Weights of a small transformer language model.
Size: 16 layers, 2 heads of 32.
Architecture: learned positions, tied embeddings.
Training: 113M tokens, 6879 steps.
Each number is 200 + 30 x the weight over the matrix's rms, rounded and kept within 0 to 999. Layers, rows and columns count from 0.

# layer 12 attention value, 64x64, rms 0.175, rows 43-63, columns 0-63
234,249,203,225,217,213,206,197,113,185,177,237,200,184,199,168,192,190,193,223,185,176,221,244,199,219,173,204,205,202,195,216,198,219,260,246,205,212,170,198,189,218,190,160,235,207,146,186,150,225,198,230,171,219,212,157,212,190,207,207,197,190,194,190
190,184,211,163,205,238,204,226,177,193,181,170,206,182,241,232,188,180,212,197,191,248,239,222,183,170,250,166,174,188,226,166,240,195,230,198,216,213,195,167,202,208,238,186,195,202,173,215,221,193,218,172,189,176,230,236,193,184,210,172,157,188,190,216
225,200,201,173,215,228,218,216,220,190,208,200,159,192,218,169,207,187,190,197,167,209,229,224,231,192,185,225,161,210,166,208,197,185,155,169,223,259,236,194,175,116,188,218,202,221,183,228,208,216,239,183,217,202,185,204,210,202,203,246,176,205,187,138
219,175,182,160,205,192,198,221,235,209,210,207,219,168,206,213,146,165,210,275,199,217,207,191,182,186,233,209,171,173,195,207,203,161,180,182,213,207,189,176,186,191,102,210,200,172,199,256,227,168,196,274,161,229,219,173,226,241,212,241,195,185,243,193
206,200,245,179,183,202,182,192,154,214,206,222,172,201,177,168,184,223,183,222,204,187,202,180,225,162,148,183,222,221,213,195,214,204,199,244,213,155,174,201,143,225,210,202,195,213,234,187,195,210,260,189,220,229,222,187,167,203,172,208,227,191,185,259
168,194,206,195,199,196,169,183,190,185,192,256,183,176,215,223,202,200,157,220,207,209,202,263,170,207,193,204,167,206,272,167,222,229,184,183,211,165,194,229,225,128,198,219,225,214,244,213,203,211,179,216,237,211,227,189,201,195,179,144,212,172,168,178
156,189,217,155,186,221,193,186,191,188,200,252,205,199,199,223,157,239,212,210,209,230,181,214,193,217,200,167,246,179,188,175,251,237,158,217,194,221,184,179,212,215,172,169,185,185,204,169,174,183,214,223,189,207,243,178,246,238,184,199,184,198,212,186
232,184,192,211,166,215,187,179,218,207,216,158,185,194,171,187,245,188,177,175,220,212,205,202,203,191,209,230,204,175,185,201,202,246,170,141,203,212,226,173,205,213,202,224,190,186,203,226,216,134,193,191,201,193,201,275,164,192,211,202,219,172,261,247
205,259,230,227,250,209,186,220,185,194,214,141,202,185,246,209,181,192,179,220,139,189,198,202,195,200,204,210,152,227,195,218,178,185,168,184,199,174,222,172,264,151,218,201,176,137,200,208,224,199,183,193,206,213,203,209,201,202,191,172,204,188,219,243
191,212,216,192,214,162,211,247,199,203,188,194,190,254,194,191,234,180,172,221,203,251,180,143,158,157,202,193,185,237,200,241,220,147,234,216,198,238,223,176,156,201,180,231,180,219,207,211,209,213,185,173,167,217,256,200,199,221,213,165,168,216,200,176
234,138,194,253,222,217,235,163,186,164,257,215,200,176,177,214,231,215,199,241,214,167,200,174,215,231,209,194,215,185,166,188,230,196,203,196,205,152,198,225,253,200,212,199,190,176,172,231,152,179,195,193,204,221,206,187,209,137,174,160,180,212,193,263
229,186,221,243,265,213,199,135,172,179,163,189,206,191,228,223,165,161,172,250,259,198,193,218,188,207,185,220,190,212,173,202,161,226,202,140,200,234,169,231,235,193,240,189,210,173,241,198,179,217,177,170,180,222,192,231,197,194,151,213,205,186,204,191
173,170,145,217,182,206,190,225,214,230,226,259,176,166,184,165,247,226,210,217,195,211,176,194,192,178,216,199,194,193,195,218,197,216,208,251,183,201,224,146,207,200,207,159,195,195,179,190,206,220,214,202,162,208,214,232,182,199,189,225,218,195,210,188
170,190,246,214,213,198,221,198,221,209,175,208,173,218,163,262,186,171,230,188,161,226,200,178,213,240,203,209,242,184,156,117,227,231,193,238,214,187,206,187,190,170,178,288,176,200,151,223,175,206,200,198,180,244,184,216,163,226,188,221,172,184,226,181
193,222,176,264,181,215,209,163,169,218,195,186,180,171,180,209,237,166,184,173,184,198,200,218,235,203,183,206,239,303,253,153,167,171,182,204,173,202,214,216,224,182,197,195,189,182,215,199,216,180,244,195,194,182,224,195,211,205,178,166,220,201,217,207
203,211,183,189,183,228,179,215,196,224,242,199,157,188,217,198,178,142,190,173,191,182,193,190,265,242,222,185,200,235,182,197,246,215,205,185,195,208,235,213,206,212,242,169,162,187,200,193,230,150,213,234,201,235,157,184,207,153,186,197,185,236,193,205
224,176,239,234,196,154,178,207,195,218,182,182,156,179,164,156,188,190,166,195,184,162,217,202,222,178,221,181,184,194,215,177,218,200,201,211,198,185,228,208,185,172,196,215,142,223,218,234,194,204,222,218,255,220,213,212,199,214,212,178,257,225,213,213
211,200,247,244,139,243,214,206,180,151,222,243,206,222,225,154,239,185,200,138,235,198,237,159,214,227,209,190,200,202,207,193,193,188,199,220,213,177,142,197,223,200,185,184,164,201,194,174,195,190,231,163,219,193,198,199,222,241,209,212,174,180,183,233
206,208,226,222,232,183,239,230,167,211,187,179,204,180,281,237,168,175,164,168,165,155,193,222,167,212,197,183,206,213,200,215,237,215,222,191,196,179,144,193,221,170,208,215,215,208,229,173,206,193,219,174,178,191,198,222,218,166,201,162,205,230,190,198
189,232,160,231,238,228,184,230,192,196,242,191,219,237,175,200,229,209,180,170,217,184,223,182,169,188,240,195,184,225,214,203,149,266,160,242,185,188,168,203,219,163,184,191,217,188,251,187,213,221,223,146,195,218,173,199,200,199,166,175,189,202,200,217
173,203,176,150,157,191,206,222,215,170,193,187,184,197,269,225,212,240,208,210,201,207,231,170,206,189,189,166,173,228,189,181,236,199,219,205,184,187,187,190,249,182,168,213,205,195,204,170,216,217,160,173,227,236,244,165,259,179,210,198,186,222,224,164
# layer 12 attention output (transposed), 64x64, rms 0.144, rows 43-63, columns 0-63
225,199,190,186,191,198,173,215,245,171,225,207,225,189,204,218,166,180,174,196,193,162,205,212,202,244,218,231,209,229,159,189,222,185,193,214,206,156,168,212,201,208,227,215,170,162,227,231,241,212,220,204,213,159,190,220,198,196,168,213,218,137,239,158
170,205,211,226,173,247,210,217,194,217,179,216,184,206,184,167,160,206,218,241,202,212,206,217,205,177,177,231,169,150,163,233,162,174,204,137,199,204,223,228,173,215,219,227,207,195,175,197,206,211,209,189,182,212,187,201,227,237,196,202,218,184,194,224
179,177,231,150,200,205,203,184,236,236,145,180,232,243,235,203,201,226,260,249,211,129,137,205,199,134,259,192,215,208,172,193,214,190,230,187,204,209,220,149,189,235,187,195,159,171,248,222,208,225,183,227,187,201,192,163,186,204,212,176,208,207,146,239
202,214,217,233,228,225,203,179,199,194,152,190,211,241,164,196,232,229,186,242,173,174,185,193,173,193,196,208,209,226,182,178,165,233,138,220,210,172,143,156,228,276,217,195,197,217,190,236,191,173,248,207,230,193,153,203,236,179,259,208,171,186,170,180
229,221,191,194,224,170,213,214,189,191,234,189,220,193,205,193,202,208,178,212,235,230,192,223,173,231,186,248,188,216,195,165,246,181,188,174,154,207,206,219,213,213,212,201,176,157,233,189,222,190,195,186,154,241,165,226,214,156,187,147,192,189,219,203
220,228,165,186,166,167,199,192,179,191,198,187,202,235,184,173,266,200,138,248,211,226,191,209,201,220,189,221,181,203,182,231,181,213,192,225,211,207,149,204,197,211,186,192,180,167,165,202,199,211,211,256,194,199,190,220,174,185,206,177,234,222,228,219
180,232,199,218,211,220,173,231,212,213,181,189,236,195,197,152,231,184,178,146,200,197,217,221,191,213,209,231,183,211,225,254,192,202,243,195,196,134,200,211,218,218,174,203,190,238,157,199,171,202,249,182,199,185,171,212,224,129,183,220,198,161,213,191
167,192,175,185,212,236,233,222,186,206,173,188,191,234,211,211,177,241,181,210,203,185,176,191,164,229,191,205,181,207,244,173,222,142,175,229,182,168,193,221,241,171,227,187,238,248,207,226,212,213,171,218,173,226,178,167,174,219,203,212,192,246,122,212
175,229,150,200,203,193,160,193,222,186,217,244,201,162,206,175,235,199,202,211,216,171,181,219,220,175,226,166,278,174,188,186,197,203,110,162,213,223,209,229,181,210,211,182,212,187,210,268,176,213,144,185,211,204,207,198,233,214,210,188,215,241,189,208
201,141,212,254,212,172,178,167,182,200,253,218,179,112,204,210,231,239,242,228,178,213,198,229,263,159,217,217,192,117,142,160,209,186,169,191,227,218,191,187,209,226,227,275,148,217,211,186,219,171,189,242,227,180,157,191,231,173,215,169,213,191,212,227
242,203,177,191,198,246,199,213,217,242,213,156,197,177,210,183,210,210,143,193,215,196,237,212,229,205,218,169,183,243,150,186,198,195,203,220,200,227,187,227,170,160,153,247,263,195,234,169,175,237,160,165,209,201,205,221,162,204,232,212,196,139,175,182
209,167,197,199,159,210,233,228,172,192,189,196,227,193,243,192,188,227,157,205,208,180,221,184,209,259,237,157,208,203,165,139,198,217,193,228,206,182,207,196,178,190,216,220,203,164,174,223,162,245,172,262,218,148,184,152,237,184,233,191,194,203,219,251
214,224,245,160,187,191,211,179,248,191,226,154,206,168,208,203,133,178,181,198,198,185,221,187,197,172,182,174,214,172,190,197,228,221,180,217,197,163,212,177,214,226,188,225,183,206,187,196,217,189,216,220,185,271,250,244,187,233,191,225,213,205,165,165
205,203,155,218,163,170,207,186,190,187,170,199,239,197,210,204,181,208,199,179,195,190,196,214,227,173,274,175,205,205,218,273,209,216,218,149,130,159,227,165,240,193,224,202,231,227,226,183,234,180,232,230,199,179,191,187,183,181,204,193,266,175,202,148
208,203,166,140,199,160,225,228,230,129,172,219,178,188,213,167,193,166,153,183,261,229,175,221,194,228,234,186,196,229,193,212,212,230,189,238,255,213,243,168,191,217,198,194,207,174,204,223,206,183,148,170,181,204,160,210,202,238,203,225,232,220,183,192
245,155,184,207,231,167,145,192,256,162,156,206,227,219,206,170,204,204,217,215,189,187,195,228,178,233,208,162,238,259,231,239,204,182,228,223,145,222,212,182,180,191,140,221,205,196,212,191,181,196,172,164,198,227,170,193,229,212,199,193,187,201,190,233
203,204,242,207,230,137,239,242,224,199,206,190,208,184,180,215,189,194,205,273,221,221,213,184,197,244,224,172,153,183,203,193,238,199,149,223,168,228,189,180,233,215,179,189,226,197,202,173,203,178,174,174,149,189,152,209,163,197,228,166,229,227,191,195
173,158,166,186,218,234,230,231,225,206,175,199,232,206,172,243,160,201,160,139,199,223,187,248,189,227,170,240,175,215,177,266,222,185,234,169,205,187,181,208,219,196,191,207,240,220,205,184,228,186,150,168,169,204,206,255,184,198,204,162,198,205,202,199
221,220,218,217,128,221,195,201,211,184,216,224,188,193,223,227,249,213,203,235,168,178,184,198,199,230,214,227,230,204,171,190,148,192,208,198,188,211,214,204,169,180,223,201,202,189,200,202,193,204,137,137,200,187,166,224,226,193,174,182,244,211,210,210
194,216,184,165,188,234,231,168,229,187,209,238,149,161,250,208,240,217,181,203,178,205,186,194,171,211,156,251,236,190,193,219,205,176,186,205,188,202,213,211,174,242,192,206,222,230,203,155,210,179,130,206,242,168,238,206,190,156,207,194,221,221,193,185
181,174,232,240,185,238,156,191,181,231,189,191,197,181,218,194,264,221,197,233,214,232,202,231,195,198,208,280,203,192,170,243,174,214,165,223,236,204,204,207,180,208,198,163,173,231,189,219,181,172,188,213,173,165,136,207,208,215,151,143,199,198,171,221
# layer 12 MLP up, 256x64, rms 0.236, rows 0-33, columns 0-63
147,205,170,200,192,173,223,194,234,210,148,208,188,181,152,224,215,195,204,194,140,180,177,198,177,221,208,193,262,200,204,200,184,154,231,179,231,194,209,194,187,196,238,188,211,219,166,231,230,196,185,232,209,244,219,188,244,204,193,219,208,183,248,170
207,178,222,149,172,167,150,171,208,219,222,173,169,226,152,208,229,227,216,251,192,189,168,185,184,216,172,189,234,173,229,182,163,240,252,229,200,235,177,225,227,148,208,187,232,185,218,204,146,231,234,217,249,182,130,190,169,199,170,222,214,225,236,191
175,197,267,190,200,223,136,191,161,172,162,239,212,173,221,184,161,208,189,192,231,153,238,219,239,228,245,217,204,184,221,158,201,254,221,156,162,197,160,195,185,215,242,188,197,244,186,164,173,220,210,188,210,206,179,234,199,240,216,196,225,169,140,171
215,263,148,213,236,181,175,228,292,215,208,140,169,185,213,216,191,167,204,202,278,241,204,162,181,217,234,187,214,155,263,173,196,194,182,179,152,189,188,184,196,214,188,212,164,228,222,282,221,199,195,208,187,161,157,144,195,235,200,170,219,230,200,174
204,217,247,198,236,226,149,183,239,205,214,199,229,180,192,184,245,207,268,199,234,196,220,210,229,194,210,174,182,182,174,221,195,184,173,199,173,179,190,170,217,173,130,269,221,180,194,216,213,187,159,206,189,176,163,205,205,219,164,184,231,189,195,239
193,247,189,202,186,185,212,184,210,241,194,189,199,197,233,187,222,202,164,219,200,223,183,178,190,181,167,195,226,128,217,183,189,161,228,204,205,188,217,194,240,164,228,168,182,213,219,243,193,174,206,198,197,193,210,190,222,164,186,191,200,201,251,231
182,166,217,207,221,196,215,204,157,178,200,216,157,223,205,204,225,179,161,212,202,182,223,224,176,185,212,195,168,279,213,193,158,169,206,231,235,283,243,211,188,239,187,219,152,221,150,168,164,239,204,186,197,242,172,154,217,256,207,201,167,176,122,231
222,209,209,163,218,203,105,171,285,163,228,259,209,225,161,175,216,202,164,181,170,231,203,205,190,295,148,196,262,263,191,185,131,184,237,192,184,171,169,197,197,205,211,197,161,245,207,235,203,179,198,195,224,212,224,221,209,209,121,192,203,218,207,191
189,205,203,230,172,267,236,166,167,226,242,227,189,190,191,194,198,178,223,235,204,204,150,151,215,214,182,187,214,264,254,160,199,199,232,168,219,170,227,211,212,185,182,148,217,158,159,215,229,224,183,168,179,248,209,207,245,179,179,183,194,191,186,198
198,248,204,244,205,163,219,199,211,183,192,150,221,141,178,186,205,136,150,236,171,207,225,160,206,209,166,194,195,199,218,171,161,220,203,219,180,200,224,217,226,175,222,181,167,219,192,188,209,205,164,231,240,230,170,201,236,180,206,196,274,210,165,216
262,205,164,216,145,156,182,193,183,211,149,208,157,232,192,195,184,258,201,185,226,173,177,206,156,190,177,233,177,161,277,265,171,244,218,154,179,250,205,199,245,217,258,204,185,198,200,203,187,202,263,236,229,189,194,162,169,215,194,210,206,183,172,225
195,191,216,170,197,243,230,238,151,242,194,165,248,152,160,216,223,206,176,201,201,211,234,199,184,231,216,186,239,215,189,250,133,198,180,202,216,242,195,225,191,277,176,230,162,128,163,152,161,202,175,220,185,206,223,199,173,217,174,226,219,175,176,227
251,167,208,178,213,225,221,196,206,194,187,250,191,215,134,184,219,213,195,203,192,181,216,220,201,245,175,237,190,203,199,183,145,224,181,217,188,220,175,208,248,187,193,229,164,195,207,228,206,211,231,194,197,157,208,220,175,199,166,208,174,221,191,204
170,199,248,205,139,208,223,210,187,228,160,183,193,239,252,232,184,203,173,236,147,155,237,176,200,264,180,240,223,192,186,185,160,251,207,183,247,191,179,207,251,187,262,220,169,194,106,126,169,210,221,154,195,196,212,224,226,211,187,175,179,190,210,196
209,187,160,170,222,171,219,198,208,194,200,193,195,175,131,210,214,225,197,129,165,181,218,190,140,219,201,249,254,214,214,194,176,247,196,145,233,244,150,213,248,191,224,193,261,196,246,182,212,237,177,175,206,200,170,189,192,208,223,195,219,210,224,237
190,251,222,237,148,217,237,210,222,200,218,207,218,161,173,168,191,182,182,200,178,207,159,193,141,191,215,213,229,227,215,147,164,203,181,265,187,190,199,206,231,224,168,171,204,254,155,248,247,156,153,234,157,235,177,190,235,189,208,215,193,188,190,203
194,156,172,153,173,176,154,185,197,197,211,223,189,169,211,172,249,206,248,180,179,153,202,232,259,229,217,233,260,189,177,191,181,192,158,182,173,270,239,199,192,205,225,196,140,267,209,207,162,180,203,235,127,188,207,165,204,217,231,165,224,242,246,248
149,172,142,230,170,179,227,230,249,235,232,244,213,176,212,202,198,211,212,173,171,213,211,195,211,227,208,217,201,190,184,161,173,192,244,179,251,215,196,186,157,237,209,191,192,216,196,173,191,212,223,170,235,151,296,216,169,159,198,227,123,185,181,201
201,168,191,171,180,206,154,198,181,200,210,229,192,209,208,275,221,227,182,181,175,104,138,196,190,243,169,218,166,195,192,305,232,255,192,189,210,176,200,108,180,209,202,196,203,205,231,243,206,198,254,179,200,192,241,251,213,249,187,231,173,191,215,136
255,216,210,178,184,235,176,190,217,192,192,167,227,189,191,180,212,201,199,211,146,180,239,177,230,218,270,192,193,179,206,199,172,209,186,168,238,204,183,266,227,171,214,162,211,217,202,176,226,217,242,211,179,224,167,199,182,186,131,196,204,217,201,186
204,263,192,203,192,266,182,179,252,236,235,191,201,211,202,203,100,232,150,172,175,148,219,197,204,201,173,190,207,230,184,192,202,203,190,161,219,194,138,222,241,241,210,204,221,197,204,233,203,205,227,147,145,234,199,144,214,166,248,214,192,168,188,167
160,175,222,220,201,200,220,216,234,259,128,243,215,178,186,217,225,225,213,164,174,159,218,203,227,207,213,185,205,209,162,151,219,225,250,224,205,244,217,197,168,170,243,203,197,195,157,155,169,224,197,216,228,192,231,208,122,240,181,233,201,177,101,208
237,181,210,193,187,163,219,192,238,156,195,164,174,165,158,241,221,208,174,170,165,168,182,227,194,178,197,168,209,207,200,151,183,172,230,189,191,243,272,232,214,175,221,237,207,193,253,202,222,196,186,231,237,208,195,180,181,242,205,202,155,156,176,271
169,155,190,175,208,209,211,206,231,213,206,153,201,288,188,217,200,213,210,159,234,204,190,187,197,241,182,237,207,220,189,184,194,181,170,156,224,195,192,147,241,193,219,176,197,193,165,228,241,256,171,187,222,182,250,153,191,203,234,180,180,213,208,217
233,167,196,144,159,219,213,252,204,164,186,152,164,148,155,254,265,182,213,214,175,238,219,140,189,213,220,227,197,201,234,217,196,208,141,164,245,208,170,273,227,217,246,169,185,154,161,204,193,266,153,230,151,198,185,180,229,219,168,223,232,196,242,189
160,202,239,185,212,176,156,197,234,184,194,173,274,135,213,169,176,141,171,220,147,222,238,154,193,202,253,208,200,167,187,212,214,236,171,253,169,287,169,194,212,138,156,212,228,238,202,226,202,212,220,202,176,221,216,206,221,160,140,221,202,198,196,243
196,190,120,251,102,220,212,213,159,208,187,209,155,146,313,237,189,205,191,200,187,219,147,159,223,215,180,219,190,227,194,164,183,223,175,234,172,163,167,189,184,191,227,212,192,165,251,253,277,223,250,152,179,242,240,162,213,220,246,207,185,233,189,174
183,168,169,181,204,209,188,205,188,194,152,185,190,179,208,206,218,223,216,194,192,182,189,168,255,189,198,188,233,238,224,211,205,203,175,206,178,222,204,206,254,193,227,183,211,192,219,207,210,218,202,181,215,199,167,221,222,244,176,232,153,184,165,202
115,218,245,216,192,201,226,221,273,229,217,224,211,222,188,168,192,208,165,187,239,191,231,186,206,186,156,235,252,201,188,236,167,156,265,170,233,206,169,187,196,238,212,193,214,195,215,155,215,198,168,175,218,173,186,170,167,164,250,189,210,168,177,191
204,166,169,233,203,182,166,217,214,248,191,231,157,191,178,189,235,202,199,170,177,230,178,185,152,200,213,223,252,188,233,192,201,174,210,175,198,225,207,160,179,235,213,204,175,179,228,177,223,204,217,217,153,185,215,208,207,232,221,197,174,181,249,203
195,241,248,203,211,192,149,219,228,220,167,194,207,184,188,224,161,204,208,217,193,244,155,180,188,208,182,209,189,189,202,149,192,169,171,214,189,172,230,284,241,212,183,179,204,244,237,198,243,188,248,194,190,213,190,174,187,148,208,212,149,227,215,209
184,214,261,211,168,167,145,223,182,179,218,180,214,285,249,184,141,235,167,161,209,229,276,132,212,248,153,194,188,233,215,226,146,230,217,172,196,192,197,177,212,220,188,241,203,204,229,172,207,245,228,182,190,148,173,209,142,224,132,187,196,154,240,231
180,200,242,208,165,235,182,238,185,157,216,190,159,213,200,222,154,184,183,239,240,208,228,185,217,234,200,139,169,188,137,171,205,203,182,197,214,212,189,208,201,233,218,182,197,232,182,229,164,240,222,238,230,218,180,210,196,224,198,173,203,168,178,186
225,202,206,185,208,215,165,212,198,186,234,166,178,188,170,230,212,217,212,223,186,188,180,171,217,202,225,198,198,196,223,193,205,218,196,183,189,220,263,223,184,204,228,217,189,147,194,183,233,217,189,179,231,179,188,194,219,192,208,164,194,166,210,188
# layer 12 MLP down (transposed), 256x64, rms 0.0614, rows 0-32, columns 0-63
153,165,203,220,223,190,202,196,212,248,208,242,191,224,186,174,181,220,207,217,181,199,213,156,224,205,210,183,185,242,128,189,236,200,190,241,165,218,219,183,217,197,153,206,195,198,217,197,242,186,204,236,229,210,182,179,226,164,207,194,245,162,164,198
183,195,186,222,179,221,263,214,177,196,200,185,203,172,182,201,204,185,233,214,219,210,235,196,239,171,204,168,214,183,180,204,220,145,185,171,275,202,253,167,150,235,224,194,209,205,173,188,174,186,210,178,183,249,171,264,183,238,229,182,213,130,226,164
222,214,146,148,168,277,230,229,229,236,201,239,233,206,247,182,225,133,221,212,154,185,187,200,176,159,194,207,159,180,184,207,239,208,227,238,185,179,247,227,184,229,194,156,189,218,197,189,129,171,179,209,241,173,179,171,243,194,190,200,190,212,208,205
237,177,163,194,247,133,209,160,204,200,135,162,196,181,222,213,187,206,213,216,164,211,183,159,248,174,254,292,176,232,201,186,201,215,208,187,230,220,190,192,196,213,180,191,149,205,138,205,248,256,212,216,173,220,252,194,198,190,242,197,188,208,226,156
176,188,222,183,153,199,255,231,169,200,186,180,180,213,178,209,152,192,125,206,185,191,203,229,180,240,197,221,161,203,222,211,161,211,196,191,215,214,227,255,198,207,199,208,155,185,214,242,185,255,218,181,171,210,188,173,181,209,190,230,238,205,191,214
227,181,164,181,217,207,186,210,185,191,233,225,183,209,235,224,242,184,212,181,184,177,191,242,185,186,211,173,166,213,239,194,195,191,208,236,191,220,178,236,186,225,175,210,202,224,129,215,196,194,185,191,213,190,220,211,217,203,189,223,197,166,181,170
170,153,230,232,235,222,207,246,146,232,176,120,213,168,136,256,113,217,220,196,195,226,191,192,230,214,208,230,208,165,262,168,196,189,198,161,180,147,223,153,207,201,227,241,183,172,230,249,235,203,198,168,221,236,228,252,189,188,189,201,183,217,185,175
186,181,179,170,189,142,199,234,207,216,165,222,180,215,201,211,108,225,244,180,217,235,156,199,256,147,245,230,207,262,219,243,198,167,189,173,212,272,190,208,250,163,230,181,184,155,199,167,228,108,215,170,258,168,194,241,181,190,237,205,150,205,244,201
212,228,218,185,221,192,220,256,196,230,168,198,214,186,234,196,149,168,155,213,206,195,125,225,230,190,214,214,201,217,195,146,165,225,185,193,205,193,172,210,221,221,188,170,199,221,220,184,246,186,188,270,173,174,201,218,163,208,228,167,234,192,194,233
231,190,139,182,226,193,169,228,208,165,195,166,240,193,250,198,201,211,198,160,184,225,139,188,191,163,193,191,210,203,191,211,207,203,207,178,233,205,180,184,213,223,204,196,236,204,195,177,257,243,204,237,255,203,248,198,158,175,215,213,190,174,225,159
178,195,216,236,189,210,169,227,159,214,215,256,203,159,152,185,170,206,210,169,206,239,209,199,203,221,169,191,200,213,217,179,177,186,209,183,226,221,168,209,195,232,190,283,237,181,168,236,201,268,123,149,254,220,207,222,185,137,191,183,195,216,189,187
125,198,245,146,204,183,190,195,221,146,196,202,193,256,215,187,244,172,199,165,182,214,194,181,185,165,177,254,204,173,174,193,216,243,220,201,202,208,225,239,182,216,202,191,241,239,237,140,242,117,265,196,206,219,186,179,213,203,158,200,170,249,202,174
224,219,196,194,209,177,207,181,177,185,165,165,188,191,228,216,162,235,220,221,209,150,214,209,187,162,208,197,241,213,231,203,202,162,187,225,163,182,176,190,180,192,212,220,185,200,225,164,209,208,210,221,265,244,202,165,196,220,224,183,223,146,210,192
176,204,276,255,235,155,243,144,186,154,145,170,249,238,206,160,206,227,162,245,188,181,193,180,247,204,200,269,179,190,246,180,190,249,203,277,198,246,208,214,149,233,187,150,223,167,141,196,156,166,145,191,191,215,187,162,201,218,192,271,174,194,244,178
188,211,240,218,227,227,201,195,172,198,214,193,122,209,184,187,158,226,208,248,215,219,209,197,231,195,209,169,235,196,218,148,223,130,213,197,171,214,212,203,210,182,181,224,193,252,206,180,227,186,210,202,239,178,153,164,159,225,179,215,179,173,231,187
232,252,126,247,215,172,154,158,192,195,201,196,167,202,201,228,278,238,191,192,178,234,219,232,150,205,173,156,220,169,236,216,185,183,189,220,187,196,235,194,231,219,189,170,168,138,189,250,226,177,163,192,222,179,210,202,206,186,155,190,212,232,199,257
180,214,258,215,286,186,174,248,173,143,162,178,224,172,167,240,174,211,142,215,197,226,218,183,225,181,114,275,202,227,216,155,186,197,196,170,207,199,209,205,217,189,220,227,170,223,207,224,193,226,262,216,182,219,141,184,180,211,231,214,180,192,164,189
242,202,247,179,188,239,174,247,221,160,224,146,222,191,195,176,213,216,203,246,212,200,213,214,214,240,197,226,192,208,208,186,179,191,183,222,138,173,181,193,217,186,135,202,208,182,179,268,229,182,155,199,153,239,136,190,135,216,204,186,263,203,201,183
269,261,175,181,183,236,193,168,164,197,218,176,216,195,245,229,187,215,235,182,228,245,196,226,224,217,207,171,157,242,169,195,189,193,207,212,159,226,176,182,167,198,186,182,183,215,166,246,151,115,185,201,206,200,212,175,215,209,251,113,285,214,156,196
191,208,205,180,218,200,202,231,239,210,189,196,147,195,224,215,181,197,223,205,189,208,198,170,235,186,157,222,200,237,190,166,202,152,200,176,184,209,219,166,188,210,215,242,196,194,200,202,228,149,213,281,224,166,204,214,175,180,179,263,220,170,189,175
231,129,208,223,267,238,214,216,221,204,206,206,247,166,197,197,167,144,229,186,148,187,165,183,222,209,271,214,212,210,199,201,209,171,199,209,218,230,161,198,183,177,197,202,199,229,188,121,183,173,181,205,201,193,204,238,176,230,248,158,146,258,184,204
221,212,170,212,183,137,119,200,201,220,261,175,194,208,189,180,202,214,211,208,211,250,177,207,156,178,197,227,176,183,213,235,178,192,188,227,165,131,228,215,243,166,196,180,171,171,221,241,286,221,158,209,162,255,199,181,166,231,212,174,215,220,258,213
232,206,188,247,200,181,171,220,178,216,212,188,225,246,218,176,215,197,241,202,208,180,192,182,155,167,151,233,260,164,175,239,196,215,216,141,202,130,209,261,199,229,177,171,197,177,204,162,192,199,185,177,279,188,215,209,179,149,185,225,228,215,218,221
256,223,169,247,189,187,143,215,194,193,233,243,212,146,214,183,185,192,194,227,190,193,190,177,224,175,179,196,247,178,247,200,181,222,176,242,178,211,210,233,178,189,208,220,179,219,235,112,203,144,211,230,179,253,166,241,199,193,191,212,218,204,183,183
149,169,223,246,232,172,186,145,211,163,180,215,181,184,225,240,251,162,201,228,244,242,172,197,215,217,179,215,210,175,213,233,168,227,197,229,214,241,134,213,229,205,149,182,214,264,216,178,216,205,209,187,143,207,183,217,178,194,221,180,161,205,223,152
158,209,262,269,173,213,219,229,179,151,224,213,219,211,197,184,234,227,197,174,198,192,191,197,223,248,212,261,204,150,153,185,255,220,187,207,186,157,198,206,193,223,199,237,196,168,187,151,137,157,215,199,194,215,200,251,157,250,165,172,218,228,147,177
197,216,271,206,221,85,214,120,235,187,236,189,244,261,167,154,234,224,239,188,152,210,231,144,213,183,187,234,178,142,245,204,221,187,158,144,198,225,201,222,225,127,192,213,197,186,175,182,197,210,225,194,253,214,228,189,200,245,182,194,111,255,209,213
181,223,213,226,233,188,219,171,195,206,207,186,222,220,197,221,175,245,178,191,211,254,185,185,188,193,197,187,173,149,213,173,218,215,222,193,198,166,180,180,212,229,158,216,187,196,235,181,159,222,199,202,222,174,235,223,211,146,235,214,177,196,215,188
216,200,186,196,191,254,180,200,189,194,254,170,185,162,205,229,200,201,171,179,134,196,194,238,188,207,220,194,184,212,238,161,226,194,164,271,169,247,196,175,179,141,157,239,135,216,177,263,207,188,252,185,208,228,197,187,193,183,197,188,165,223,221,256
194,247,223,195,202,223,214,213,187,227,188,177,194,195,177,186,181,211,192,187,188,147,208,188,199,225,162,165,178,204,198,206,214,226,235,245,169,171,169,208,225,250,138,195,245,187,228,233,185,223,171,193,194,217,196,181,202,201,216,209,203,213,157,220
200,200,168,135,189,227,200,117,244,169,233,192,231,198,234,192,234,189,184,202,179,181,203,174,220,167,236,222,199,233,197,193,195,182,194,230,217,188,201,231,204,190,245,223,206,172,228,220,181,183,167,218,192,172,246,202,226,199,193,198,259,166,235,117
209,200,192,179,183,171,221,161,234,247,147,140,189,252,208,111,245,188,190,329,203,229,198,181,195,90,193,202,267,197,222,247,174,206,163,232,152,198,179,211,205,177,226,162,177,207,223,206,201,190,226,188,202,247,247,257,169,167,238,209,187,242,176,153
233,188,161,188,217,171,175,161,218,236,192,192,201,193,199,242,219,230,207,185,154,205,153,251,163,200,149,217,167,190,210,199,232,211,213,233,182,227,161,216,193,182,194,201,186,181,251,226,232,189,161,248,220,188,211,189,186,205,218,251,180,189,201,184